Weights of a small transformer language model.
Size: 19 layers, vocabulary 563.
Architecture: RMSNorm before each block, rotary positions, no biases in attention or MLP.
Training: a variant of Muon for these matrices, 201M tokens.
Each number is 50 + 12 x the weight over its row's rms, rounded and kept within 0 to 99. Layers, rows and columns count from 0. The size before them is the row's rms in percent of the matrix's.

# layer 14 MLP up, 512x192, rms 0.0948, rows 426-437, columns 0-95
105:40 61 48 43 58 43 38 49 55 52 44 48 58 65 28 57 60 63 64 53 42 60 52 42 40 53 64 73 47 71 42 29 57 53 51 43 59 39 43 36 61 59 41 72 44 29 34 60 34 69 40 56 66 61 51 50 47 49 69 37 37 43 40 56 56 54 57 32 77 55 26 56 60 45 75 42 62 55 53 58 69 42 59 48 54 53 61 48 43 48 73 30 50 49 57 63
103:40 74 42 55 40 50 65 60 39 33 69 49 42 53 37 59 57 47 54 47 45 55 45 51 43 61 74 40 42 52 70 45 67 62 47 55 64 60 69 54 68 46 51 51 57 71 38 64 48 49 72 50 32 63 50 68 57 37 47 45 61 57 46 44 69 47 46 47 54 57 47 62 40 27 54 46 59 33 67 37 59 61 43 67 53 60 53 57 68 65 39 66 71 61 46 50
100:50 49 60 51 44 46 50 34 53 50 60 52 62 32 55 79 58 47 65 61 60 52 55 27 45 69 65 74 34 44 60 41 60 49 52 36 64 53 41 31 53 40 59 69 49 78 34 43 43 48 49 60 55 39 39 50 43 45 68 46 82 48 46 36 72 43 53 42 44 77 42 55 49 70 33 70 46 34 44 44 65 59 74 52 68 41 42 59 56 42 46 52 55 43 42 67
101:54 41 63 56 57 52 55 51 43 41 43 38 48 41 41 52 58 62 25 40 56 49 66 72 35 62 53 61 41 34 66 47 50 51 22 57 47 57 41 53 50 55 63 56 64 43 63 30 44 46 36 63 50 59 84 36 60 54 27 44 40 63 50 62 55 34 22 64 57 58 43 56 44 21 57 53 57 60 52 47 61 61 35 31 65 40 67 61 42 47 66 64 59 44 52 58
097:55 57 44 58 65 38 39 51 26 49 52 69 71 50 35 51 51 39 60 49 41 49 58 45 63 25 63 39 71 51 53 24 41 19 48 45 53 37 53 66 43 41 47 37 58 39 58 57 38 64 65 53 37 43 49 53 58 60 51 29 44 55 35 63 44 67 38 76 43 49 51 76 40 25 79 49 28 51 49 49 61 65 56 32 42 49 53 61 52 59 55 74 56 50 30 29
101:49 49 60 53 41 51 36 49 24 55 40 48 54 68 62 44 56 49 52 40 60 18 61 46 52 36 47 30 69 47 37 67 47 74 39 36 48 33 26 38 65 61 47 46 69 51 49 72 63 44 31 42 57 37 49 66 46 50 68 38 69 41 53 30 53 65 45 45 74 55 44 57 40 70 54 53 47 47 26 63 41 34 53 57 46 41 33 47 62 59 47 65 46 65 60 61
100:61 57 55 42 37 53 68 57 11 40 55 49 70 62 54 68 48 44 50 49 58 46 85 48 56 63 45 63 44 46 43 42 45 14 68 66 45 32 43 39 52 44 46 34 50 67 47 83 50 35 28 50 44 54 26 50 50 54 66 82 47 31 59 48 34 51 42 31 51 23 40 26 48 57 56 53 40 45 40 47 56 43 50 41 51 51 51 53 54 67 44 49 50 84 32 70
100:55 61 39 56 31 48 40 54 37 49 39 40 66 45 59 48 37 28 45 40 32 38 41 37 62 33 47 45 43 42 45 38 63 58 66 53 54 45 45 39 40 49 47 23 46 50 43 46 54 59 25 76 40 49 48 60 40 61 75 67 62 68 56 50 48 56 64 49 59 51 45 61 55 48 37 53 46 52 42 19 64 46 50 38 64 38 58 60 34 54 30 47 72 60 77 60
095:32 57 40 65 50 51 71 49 56 43 44 78 49 44 53 39 54 37 38 51 25 24 50 32 41 43 63 61 64 54 40 50 48 64 35 56 67 41 42 75 61 65 56 36 47 50 45 70 38 56 45 52 48 60 60 40 62 47 67 58 37 38 21 76 68 42 26 56 37 35 33 43 56 28 45 51 22 36 57 26 66 36 50 55 55 31 48 52 53 50 50 46 58 64 64 55
104:62 42 49 33 38 37 67 59 62 57 31 45 58 64 63 46 58 48 68 63 54 53 43 33 65 48 68 25 35 60 64 54 56 43 41 63 64 62 68 24 71 53 51 59 70 60 61 53 51 52 52 43 52 57 46 46 63 51 52 54 58 58 47 55 42 34 20 35 28 47 50 59 53 26 63 57 60 80 63 37 22 58 62 37 40 48 46 35 42 35 40 47 44 52 38 58
097:47 62 62 52 50 59 30 59 40 38 53 30 40 64 52 64 41 54 57 63 68 45 75 52 54 46 43 60 54 60 59 63 45 41 59 33 54 43 59 54 53 65 40 55 79 35 46 47 71 79 36 45 49 16 70 39 55 35 29 51 36 56 58 56 46 45 45 67 52 41 43 47 39 42 44 20 40 56 54 64 46 47 68 66 44 52 64 43 49 53 19 38 46 49 50 53
103:46 40 37 45 54 61 42 65 29 47 56 33 58 43 79 52 52 48 35 50 43 40 61 41 62 50 50 64 54 59 49 68 64 60 37 58 41 50 48 22 66 60 57 47 39 48 46 48 38 59 57 53 59 54 52 63 54 74 56 44 54 50 49 54 42 47 54 53 45 61 54 46 37 51 57 42 58 43 48 47 59 50 54 60 50 40 70 68 60 66 67 49 49 85 49 44
# layer 14 MLP down (transposed), 512x192, rms 0.0316, rows 426-436, columns 0-95
102:36 54 60 48 65 62 54 45 38 49 45 48 43 49 50 49 46 31 39 37 38 40 38 53 49 69 44 61 39 66 55 42 50 82 71 48 71 59 50 40 48 27 49 48 54 57 47 25 48 45 47 37 53 44 42 63 50 57 41 52 71 36 61 43 30 64 56 48 51 48 30 64 49 36 52 68 59 28 38 40 41 47 58 47 53 66 53 71 53 69 63 42 54 51 28 54
101:59 40 42 44 65 47 58 41 60 37 59 40 54 51 18 48 45 58 54 53 51 50 41 52 42 53 54 40 48 70 62 60 29 40 30 58 33 54 58 44 37 54 50 28 75 61 37 40 54 35 61 53 47 46 40 64 39 69 55 57 48 66 63 55 63 34 43 50 48 76 43 38 68 20 48 49 50 56 60 52 51 40 67 38 54 47 77 58 43 54 53 54 73 58 64 33
099:62 55 51 58 51 40 55 62 50 60 73 42 42 59 31 29 42 40 30 79 39 55 50 67 25 54 44 54 41 42 45 58 39 52 51 73 60 49 34 70 31 56 48 48 34 59 59 53 73 49 42 60 50 53 55 55 43 51 66 18 51 36 46 52 60 44 33 63 43 59 60 38 40 37 47 38 64 40 77 57 64 39 49 39 52 73 55 43 49 46 82 42 60 47 56 44
100:72 32 62 62 61 61 58 53 47 53 54 68 39 39 52 25 45 62 49 46 55 31 39 64 28 53 75 52 51 63 55 66 45 57 60 47 57 60 45 61 64 65 51 58 44 22 33 36 47 26 55 60 66 59 39 51 32 62 61 40 61 34 41 53 52 42 60 34 24 56 46 57 48 39 47 56 52 48 19 58 63 58 49 36 34 39 50 48 31 45 72 66 67 50 40 54
100:58 42 41 40 56 69 58 29 50 55 56 23 21 44 66 51 48 58 55 29 45 64 52 45 42 55 42 42 47 62 56 65 39 42 65 42 54 63 51 34 54 41 40 40 45 67 44 37 47 38 43 40 54 61 68 60 49 38 40 49 50 54 55 62 49 46 36 32 48 55 65 21 39 56 51 55 51 59 42 42 38 52 53 53 52 55 69 48 48 38 79 48 46 62 46 67
102:42 51 40 70 45 40 33 45 67 63 47 71 67 61 62 55 43 44 70 55 68 54 57 61 53 40 56 26 42 61 49 63 51 67 65 36 50 55 70 36 42 51 48 51 57 31 58 55 42 73 30 32 42 56 56 63 44 38 42 53 41 20 56 62 36 20 48 61 52 34 32 59 46 42 66 53 47 68 35 52 54 46 57 51 31 32 49 39 62 58 42 43 44 55 29 36
103:51 39 47 65 54 40 45 55 61 37 54 42 65 65 56 34 40 62 51 31 54 33 56 38 45 54 43 57 51 45 54 55 41 56 54 62 52 47 34 31 34 41 56 32 69 56 38 46 80 42 41 70 54 65 54 66 57 52 28 42 30 34 50 59 57 52 61 53 46 46 69 54 54 37 51 48 43 50 43 45 56 63 60 40 38 29 36 36 71 47 55 51 48 42 64 44
104:58 57 44 55 43 66 38 32 56 42 43 54 46 42 59 51 75 76 37 70 69 60 52 39 40 41 22 87 58 61 59 50 49 44 21 41 50 56 65 48 49 45 58 37 40 52 33 54 39 70 67 40 46 43 51 34 42 46 41 58 63 39 47 48 38 63 20 44 52 57 59 48 47 38 46 40 55 52 52 47 52 45 39 47 24 42 49 57 33 61 41 57 62 74 62 43
094:53 58 47 58 44 46 54 53 39 69 36 24 35 53 61 45 37 34 68 44 41 50 63 37 45 40 57 38 43 61 61 61 56 45 56 59 54 53 37 23 52 46 52 57 51 51 42 57 69 39 60 54 47 59 52 69 40 50 67 36 58 63 60 32 55 63 58 50 32 66 61 52 46 76 52 61 46 39 47 49 46 55 32 45 57 73 50 37 60 48 65 68 56 31 49 43
095:39 58 42 55 39 52 53 67 45 37 57 51 52 46 59 52 38 53 44 52 59 38 60 40 78 67 67 60 46 31 50 53 75 56 44 43 50 52 77 49 45 55 43 53 68 53 35 47 48 52 51 33 56 52 33 51 43 52 66 68 67 57 38 34 51 56 43 60 49 35 58 32 32 47 55 36 54 71 65 72 53 68 66 49 51 47 16 41 64 61 61 50 59 44 36 63
101:61 25 56 55 39 47 41 62 43 54 49 67 39 58 41 43 54 54 30 66 66 69 50 51 32 51 59 45 66 34 22 64 32 75 58 42 44 46 36 28 63 53 65 38 76 66 63 33 62 22 64 50 43 35 39 43 58 56 52 66 37 56 61 60 62 43 47 67 71 51 54 32 79 63 52 67 49 39 50 40 58 38 41 68 55 34 55 38 37 45 76 68 69 43 52 36
# layer 14 MLP gate, 512x192, rms 0.0924, rows 427-437, columns 0-95
097:60 36 46 59 38 49 34 62 69 46 28 47 49 46 35 66 64 53 63 35 67 47 57 38 74 28 48 54 45 42 42 58 42 49 81 49 48 45 55 21 44 35 48 26 38 31 66 33 26 52 54 55 41 49 38 49 48 76 37 50 32 39 59 64 62 60 52 63 49 50 57 51 52 47 60 44 40 61 54 62 55 46 58 57 44 58 35 43 62 10 58 50 25 55 41 43
099:29 52 56 59 59 59 71 50 41 53 72 45 44 61 76 52 51 57 60 69 47 65 48 40 55 39 63 50 47 61 48 64 47 38 26 65 50 39 67 56 44 49 50 47 56 52 50 66 37 52 60 68 30 35 50 44 30 50 54 32 66 24 44 36 65 63 34 54 40 36 46 60 52 32 41 60 56 57 50 51 40 57 31 46 43 43 62 39 43 40 70 54 44 35 40 65
100:52 30 59 24 42 61 61 46 55 51 43 60 49 48 52 37 55 42 39 24 58 38 53 41 51 48 33 62 74 58 62 49 42 28 64 41 50 45 47 43 40 51 44 57 42 38 51 54 47 38 53 38 45 45 32 55 33 39 59 62 43 34 41 28 47 48 67 26 40 58 46 39 65 49 55 75 50 49 51 58 19 38 37 49 44 50 64 75 37 49 56 49 53 44 43 40
100:58 53 46 54 48 51 61 47 34 43 78 41 34 41 52 37 57 53 65 55 24 66 54 42 45 57 49 62 56 55 56 56 70 44 44 51 53 60 46 48 58 49 54 50 65 50 74 46 46 53 41 79 54 48 58 47 58 35 48 52 47 79 56 36 48 52 24 58 50 42 32 42 51 53 43 57 51 55 56 43 55 42 62 49 58 44 61 43 40 38 51 31 36 71 37 67
102:45 37 46 26 63 54 48 34 52 36 78 41 49 66 60 72 39 40 60 44 48 58 48 37 72 51 50 60 51 47 47 50 38 42 73 70 59 32 31 55 59 42 51 78 52 45 58 58 54 65 42 69 58 68 42 51 35 64 60 57 33 66 48 61 42 46 52 50 46 46 54 33 69 56 68 54 52 38 57 54 62 45 42 40 50 57 46 65 54 55 60 25 34 49 41 45
101:50 50 57 60 51 62 44 45 24 47 47 46 40 39 41 57 73 60 44 31 63 65 55 68 55 65 34 48 79 40 54 62 55 59 47 39 48 64 38 55 45 40 36 53 46 60 60 36 57 54 46 48 32 37 46 47 36 57 70 56 42 45 77 53 39 70 32 59 47 70 38 69 35 46 51 50 61 51 43 68 33 42 52 50 52 41 53 41 56 55 57 55 39 57 48 59
102:69 66 37 57 61 44 53 61 37 44 63 45 59 39 41 36 54 55 57 47 47 38 64 39 61 47 59 41 47 42 33 60 56 50 85 51 32 69 42 61 55 59 56 75 42 22 61 64 51 37 55 35 52 54 32 63 58 59 61 40 26 32 43 60 47 52 40 59 65 51 47 58 53 35 47 53 58 44 48 51 55 68 44 53 61 63 78 55 46 68 66 52 39 45 70 76
097:44 60 38 41 30 53 71 57 66 68 46 47 52 51 60 44 41 41 48 30 56 65 49 49 37 29 61 48 62 51 44 60 53 56 38 56 43 40 53 67 59 52 55 40 70 39 20 47 49 53 48 70 42 61 35 78 62 53 53 42 66 41 52 43 59 64 43 30 39 32 62 48 69 62 26 49 33 25 75 44 79 65 57 51 51 35 44 39 78 72 33 34 70 44 59 48
099:43 44 62 59 68 66 43 45 62 56 47 64 57 61 35 26 46 77 40 37 79 48 46 59 58 56 60 63 48 51 55 31 39 37 47 63 53 27 64 64 50 70 51 53 50 29 41 59 55 45 32 52 44 40 32 44 64 51 33 39 26 32 37 61 65 49 36 56 42 45 41 63 60 46 57 63 61 42 47 37 43 50 72 50 72 40 59 64 53 48 39 51 45 45 66 24
100:48 62 73 38 36 71 48 68 61 60 33 84 46 57 40 41 49 30 26 51 64 58 47 49 46 50 47 64 60 66 45 59 51 59 62 51 38 62 23 49 51 52 48 44 40 53 42 47 68 37 38 41 42 40 52 40 40 22 64 63 55 35 45 47 55 38 66 41 41 43 61 42 61 71 47 47 54 53 49 57 39 49 47 53 55 51 42 53 39 36 41 67 55 30 46 33
102:62 42 48 74 53 54 37 39 60 52 60 26 35 32 36 53 48 57 41 59 52 39 50 35 58 44 65 67 40 39 59 48 49 41 57 54 53 41 31 51 69 32 44 56 53 48 53 52 64 31 51 42 60 57 54 56 28 55 63 49 33 20 46 55 57 41 77 52 61 35 27 48 64 29 40 32 47 67 46 30 26 37 39 51 35 45 25 39 68 34 43 35 45 51 37 42